Part of a small language model's weights.
Size: width 640, 10 heads of 64 (2 for keys and values).
Architecture: no biases in attention or MLP, normalized queries and keys, paired heads, normalized values, value residuals, hashed n-gram embeddings.
Training: a variant of Muon for these matrices, 907M tokens, 13837 steps.
Each number is 500 + 25 x the weight over its row's rms, rounded and kept within 0 to 999. Layers, rows and columns count from 0. Numbers have three digits each. The size before them is the row's rms in percent of the matrix's.

# gate: layer 6 MLP gate, 1728x640, rms 0.0414, rows 683-696, columns 480-639
# up: layer 6 MLP up, 1728x640, rms 0.0433, rows 683-695, columns 480-639
# down: layer 6 MLP down (transposed), 1728x640, rms 0.0382, rows 683-695, columns 480-639
gate683 100:524452470538506503512473526498499506547495475489473528490507527509498512526457489512482480519536521457466471497509505516519460533527478497505470528489499537460535508489512481491518465468514536556539530536517487481523514484498513468494497488502558529448494514501489497459508479532483474510452521505496555535489489559480520455505453514529471539511488504520484500478450500520535543481549528525463464483485492502510550482467522476536531508475485499475529495544488453512466475530464443
up683 097:513477516510495482497539466533520508542515467505507486475508521537489525468511516556505448487522559507509468474495476475482474474478507468515530519505520492493501519447533472509487525528475523492486456493537536514479509523466455533472489530508485510484459493514549497487509465510493515479483503532494519477515450501463547515504514491530503542484504499480479520507484536536474498492542526536493467545533467465488465523465463482531504503500504515497488534544489506504464522499461488
down683 094:506472511537540489513500533491510479495503496503461510484472500473519504485506530519514517511500468469551471491493480491517548499507450531475479532480482482495517466515459499522496505499447495482510529476511543439488485498465515519517502511484495510492473485511478505517488536518500512521489459508527523498497480536471506516515489530481484503518491496488472489500491466456510511515528549497465512462503490528525481500502487484483546528536466521494490481529532460490516506521482514
gate684 101:484473520469441480502533490469552534537465493513472509480474509524515453511462455476477547500526494489452495523523459516512490508471500496466471454495471464481516469465496482504512498483494500495491515490538499511503525481469513485484465489514506489496474484457517476471459544465513558473498531481528452510517542470490484491518476573514511467477519510434510472501516503516537491491498506522476529480465522470525464515510466494475545547553526487511508483523502505499481541491513502
up684 099:506479494450542484492496489513494494570486524520485509492492481519524495521473511540494498511458515528490484446529530557504509533476538483488512474491528504536528470528473474522497472505492478482467553461452468453514493525500500524535528486500523513517558480511506553524464535483500446471502500444515509527516515510521503499465533509555536504479486525491517498469526469507472510543551509479487493513488485504463510518516488533529470504506483480551462543515460496456491498548527476
down684 100:465537509535493496511495509490543479468507467550472516502489521578522493420496518464510444464493512504453484499494484498499496478519479496536518506537507490514526490488469490507505524536462519492519501530563473498475514500523522533491482449519493542514479452483442417509478506517535471543540460527460520464495547489468517530480496523513488494440508502477490456505491540486553569493499509498529480487486556486486481507468513498508491488504497492508530434482477514529507495501477480
gate685 101:526547520479454504514497527485500517494479468463457516491542564494522483514519535511485486521498499459471519450498499476474497452508451506463518496553539489521487489470476484500524522529537482488492455467545453508509497493472560486479533513513444510490514468511529503472497495527479524535498561495503486513510471546509538472510508542509541506518516502514525541501498513499493462462548474510526527511492501515499532534495466506532512496455467517523457514478522499476448512535468471
up685 100:486521492495544483495495515521468522495517505525508465513506517488541462485496487498530518465501527485547511489488551474510466529544479534528541499516531529501529485514498538473537460504477502508481474497454508452490472526507523496495482466499494490475504576525477490474498500518497517457477499459475553478500493515509464473480495526500499510525454509454550459491506490488476492491451458483469536544509501454481471479521485534490479471535456536503522471524499549487489498510463477
down685 101:478502489517521468482525490489472498501545478537486482537490488466496487504464520523471472472508520523492512502498525531495501503498505490500510486507490504516528476477480502481508518486530489491493485512510547466530456479493521462497505476496496467520444472500497505535519475487494491509537502487508477505516475506465511532512494493483515537529489497490497515487456491497540503477511479505486501504472494486515446499470445434490510501498457435503481469474520483479494523470505482
gate686 101:543499502504461509483471486477510472505525478505511495524480487498494510496530468513504513509490530529512498500529495467454478475485497532503513496486509531452496491458519503453527517461513522523476504482545491491493507534506499530521545492504471524463492475501549525476511470497479527473520504522473457471472475486498491525493477457538494550514486496491454504527480498531528461457492512527488498512492480491510496483461438501481516532504478525487494460522477484558473540500527479
up686 099:523536520452462493490490460520502474502471505488451474485480519470475524461487488508448542504492466532501506496542475472489524482538549500514487542477511471480493501523524532537510490496496519547518533539488479526526482531497502503516508492491503526507527550445468501518531495492514518464511513503526473510516521484496484508460495496501508465523524500504470506492520523532462545521462520475513483457519498515526538529500476525484506522464502500462443485555493534504497458504509491
down686 096:485470492510503516462468482480524461495533513532501504496464508486512492489450492437506500481530500570499498488490499475505491505506555495540449516483489483483461452466496498481510531499548498532513478499531532502450503490484480500482553499478482490484525507508488494433495500477462505474522481475515511537459524546527447489450532490478524476541522509498478463492518510484495475457505466491548475484480482508512486515484481521507448507485491471480541487504519507508524484479487525
gate687 097:477519459493482551504513476502493477508471499475511507460504489484487543507508481517489512513546515508481482498485482499494526527463522520512538518481530490529487510478505524474538474479452479480499480521480513493493490489485517502510481532539487480479470492522522514476512465482491483492485523501430443519502492500475513470453553483424520480490543522455518490457520489505524498554478508483531490505472498478489541525514527545508481531521472545531489503476485502460484498548504507
up687 098:520471482551490498530515493473513476513484471491493456550527522513504501508474518481520461463497544531496473544457506470496502511521475538512496494480511497524524532501474457499555506513485481534517489430488472503525528489549510531485509510493507554531487453532494540517473488499514466527471531480511478467506525521522482510512477464467502483556502497535484487502557525476457497494535520482465492504555506468482558503513510456528461483497487495496497484527519522550480478531485481
down687 094:568504494523496521490523477531483514467522543520520516500518493509524478505497478528473528460483469503504519493483496542469508485512522503498487520501499504504464529479476518496518504531541519501477464506497502502462487478459570486551505520479516480491477494521498511475489479496500540518501486484552513471518462504532483458524488540458504518495468482471540505485455526533524494494528506510518485511477473518491476451494479499499537501512486520521494495519493493526504489515499509
gate688 096:455477451548530496471490497479488501518548472535506444525554491533498541538495517487531513519437510485492504477518539486501481510528535453531543527508494461494528536503455493540482503467478494503489536514467490467500497483493550486503530533497465455493491513492471523485521511523513539464463514513492473509495510496502477463479506472546470534494444535533527545534482530483491534492506534510507478522538527515508501526492556521478482485527533521519547481450514478528525491543486489
up688 100:474523500525471533475521481492489553462479504486483501494477493499499484515477478495523487532467496516515509491463494475479483481490472455472453467486526530508475527516515523509509544478475503492502447519466482500512508522474473483478497538531492529527530467549481498524513547539522488470490492496488533497550512517496541512483531496474503534466480501505526479498535549482475537554454526484514527484491461502479503508517503504519477488451483472489469508510491474493502468548536480
down688 100:528506452511494533508518478501492502508526496572503495493479486480494510462505512466509511487466522486506488488439464523500495478524546489443518539479508498492539500530508537448491489502434480462496532512508464485496571487513505519511505519529502512505488495494497521456502487519485524493516491470518490535495487475526494460507512516499532497472477501546506534520499492459496486471523494541469468486510505496499523485483514531503486534549513522482526497507489483467510507498510474
gate689 101:483492476542544500528514492477511526503507472494493480545495513513521534527492474500473481479474503555503441557508477502463474463483495452495511462487499515494561436472502522470497510467459539551464507532535502508474525482479479475500557475500501531502508555486508499494483454485527501465501536508515511522485495475494498486458496521543465472490461529529454524478537517512523487492539508476501489541553492479501514524490542482504543515474510481480531497485473468542514474507485528
up689 104:466517491530521534464516506557451494496483497523499498460530481534529504497524496475489517533493504528516537465476479520520495472485487500510512477482519482522514496474547528485490488530535508487466532498518563494499510473521490480526459513480516496523513461491491541478498520516485510521482470456513495518508460460551547487531481505523493437474476505497503473504512511471515474518510509520472517494520529534474516502477541460490455496529483530506467522523505476529513503525531470
down689 101:520503502527520536512517503461476507536479494516502503499539502464550518500514517503483496499528462499493475530518494493480514494498485530480526474484477512467526486465533488489504512517480492496508500521521500496485475462536509533479504512509474525539480483488518466442506496500514513510498539467482503502492508559509467508488540483483533532504477493484526452505528493499500508514471504523486539504547553528504504490511519513542434513487517513437523550489498548538469480511492530
gate690 103:482474485516506541460450495529453538442503496500506509514473499480465492506484484492487467523517517477485519536455511482545519515504527496485476469488518463505478523483532527501523488488482463495474504503529502485462531492529513485497512482524499490513465492475461526520489516541549500518477471536518486518498454511517504487534491522563493497482548452493466475498502524475525489496524499510519473540502460475488473451501520452481497513519523512484491489525458538504541459544548501
up690 099:495489542522485490533476505540524540535508436524508487479494488471541516533524501519505531470494512542476480490526468507454511458509492534474507545463454482481507517519537489524489527486503495501459494497485546489490469469485482491508532472470507490503489526501484455509472496494513537472471509517544533495505548519474484475474515473516490458469464532493498492487514486527491523520526537493506498516492506485545506481543444487472479445453516517490525500516505480503500505566470518
down690 104:523499519530523507471492487482516495524474482514527507530456446506521500478512498503491490453521481495532517547559479466507486511512492438553526499465463482519473498500510530499480505458489505487461536514513524512501487498503467504492503429529437512481525551482460516523490501518491487514457482462506527535527467511491471491500507485506471459502513507529493483479527495500521493451461443449477490533491482473492496462506510479519471469529471482484502526496540453496495456502487485
gate691 101:509517518524511466519528536493456537509544489488476528457463496449456465501517461521489476492498499472468525484500538510496572546472511480471486475564531495533481468468521539500497513465531504465485507539476507500517445503506531530488510516471504474515514488535500526498505535515460470488461461496537545477501506482505525472507493461481540516571482473530516494488477496516484521477466498493475502497527500517500520491481542544470483465491528498520479539491488525506461524498511468
up691 100:541494534488510487496502498474489511520494490497479489485508504512551520526500510520506498523483476483472501504517510476533501477485444489510480437467518508489515496510494469464501521511508498495482487481534525505482507476484492521448474507533520512476554462513494506501491465523498515482560487462453538470489508501538525503510478489524515491478525480488491507481457498455484500496503521522510477450534462511516497511512487510534488493502486506537494509480513502451510489458494492
down691 096:504523495486479517487502517478490504536509467499507529487519480501487516512481477487504523496489503471529507538508524536482476496496487540480600515511503513487517502513437495483500492509496540526481501493482457502493530525518489499515519499486531471509506522486531502494470495453507476503501512499535478511515559480479547509456534555499503525486474454581495468526523539516490491483501488541488519527515504562524512544496438486479482519488500529503519503513476479506464533522501541
gate692 105:497525506506521506578547508483485459524489472510504537483438536474467458473494500465505474519492472558519470452485452491511512459538546462518499504522496468537527535495518531491478516503491497510486499532485521475507504501513533477532481511494507505548525472513517503476516479494484519491547510510525474474532499469479538476503533509514511525476506535522545488492547447503544504533499487530534485485552472496507487539529517533513501482545517525485549490489491514501475493509474502
up692 100:497494462492535508537501473525499532514492492531521548449488537515492481493524522467521513531537498499526519506490499451524465501481473506476541453497518500487528466487522478484512489512507465465451460502535514491520502498512504513499532555508468448504542492475532479530522484503487488522480471420471497506485501496474537509499482503554546487498488482473518469523492472520517491511478481480492464489470467504502523501493470481520475527454459472520463489478507522499520477498529480
down692 103:471499495528507515470552503498498509492506484489506458450516489492489533531504495467459496444474512480485522501519484482535503521509497500505544466481494502461522521514536470502531515504518477483482474507469500509491504534508478551513491461498495566496505501524494532467509488511551481511498521439493487526511460508483524518503540483514492491487509487521503485573498481520558518467461505547532525467461518513476465503497514459529476497518483495541526488519509475493512480498461503
gate693 098:473538494470452519485526462515519482505451516464475454529450463504521549486524512535495448508508494457514545532474512479538518496491533517503551503480491552518458526481538447491525487505465489465499536520548512474525484475468486474526524502456510502533532466464497479515551456455487492516542470509501519497521492524467521529528541493525507505509450508474488475486538530491492537490488488540509506513503493508494489462463487510523459527507466524523512495456493528528487461522528504
up693 100:512487482506475515512524547486470546527500543506486468497529465514483484486535487523468500554479519525482486507462490514487459506528527516497467547516465486478497518514518484489471509491480492525474449515511492503555522459527528473519491487514505494489498544507491475504471476503517459531526472515492487473504531512523476527511482522556479505530452553498549485499492463494553492476494509494518499569522473489504520478485487544515530548465459517535481524502497489516535500487505536
down693 097:497496463566522479498522516508516521523506525493488469473485436531506481524532468478494553503518514469511525515503518486510514531499518503465527510488460545462530510489528499522514484488475458501512498524484495533521473520478470472512497486464469487483531525561448510462466452505486490487479519554514484526513492491513514530504527519502520485554493498525449476501508489466488471501486503520507512463519516540532521475497497495470533503467476487508494485523519564490490524535503513
gate694 103:495465462554482513560505514503472527553540482464492475506538519473522462497554526506500521519464496507474497500524467483535529523471489485492548478507472493510497499518502473538486500521495462488514444462443520488508511505490513472506485536480492459514478515509518523455496509550481446517547491546485481476511457495537510485536482486478546490459472538499529500491476521526524512523500519480508480502488527503514493500513496492460478523485485516505473460494510486550484498503544500
up694 102:492498469467481480499490492506475505494502487543521496493466527524497473486492542472507520556469495493542510456465477530464499480540503533518494525517463534495478523504463480479511525484517527514491476484553452503481497508518464523469498532497509492516499485501482496471478479489465552511522490525499524478479498491487543526464523500514517448537534529476494488495499471473464475515528498494518510508482487534543477469525470460466509530499499478497534521470494478516535525476543504
down694 100:497498512504505476512492503558509554447497471492482508525458515474510507555508478500517509520526498461492519553502463514484552550445518495541511458500501522505487499541552489529477516477524449497480529492490496455500456526486489519479524480500469534466490496523496448488556475530502499541493495490509514486495489465484506515469503488522516466451496498482535543533515495493528478508537519529497513530513476511496532524489520447507485473490499503504495500556507520494506514509526545
gate695 092:471500513516516518567491479484518467494498470474497503514515503481477466496505478490511499494479540534462514484525497501478547501488506507486480526529529505522487481544514512508511471536512507520571487497546522529514510510483520497480527487528470458522512481484511568494506498512540496503494483517536494529528574502511521494499476476460507508513494524478514446463507497523484482434547531478491503507511513519466493481541502544529505496443542487488499484509505547509511458524500556
up695 096:504495496468497523529495484519556514521537512540464477463501448484488523535487505478508494500553478512498477515487554476486540519540508495483532487465473462506481529505493540485487453501544513517518517502486482523507519494484513535499462527526482515494535463484458453463509467459477521476510553511515432458524500481475533549490503468534512508513508514521479502536506485501536504526515485517449491490491517503529491496526494474497474506507462507480470532522530456515529524464474544
down695 099:510516544505504506470517482486473494496495522484474485499464500511540493458504506503480529520503504452523510526526537476497506512471511527494511520481470533485483526493473541498514484520555499516474592464509477518511521488546521479447518454499521488516498537466520484502465474497496502505488506460535501517476530549472474477536478504500453472502527488489456512479489502515489500489481489532517502519473521456492527482500464498466517524525524516501490506504508497485474522548531459
gate696 097:506500498520493485463508498505488495470532478483435539539494528505458532565514475507516494505539499528526521484490462524465501475489504474483515512493487517510522483468483513527494495475481538535470479509526550501516496499471454461499511562502501541494501522485547508562518490515511547496491523504514492487453496484529520524523482519472493486484438549490499457449461488519453459523499498485459450454534486478497485470490486509455507464540473462454534524487543527505537495471517524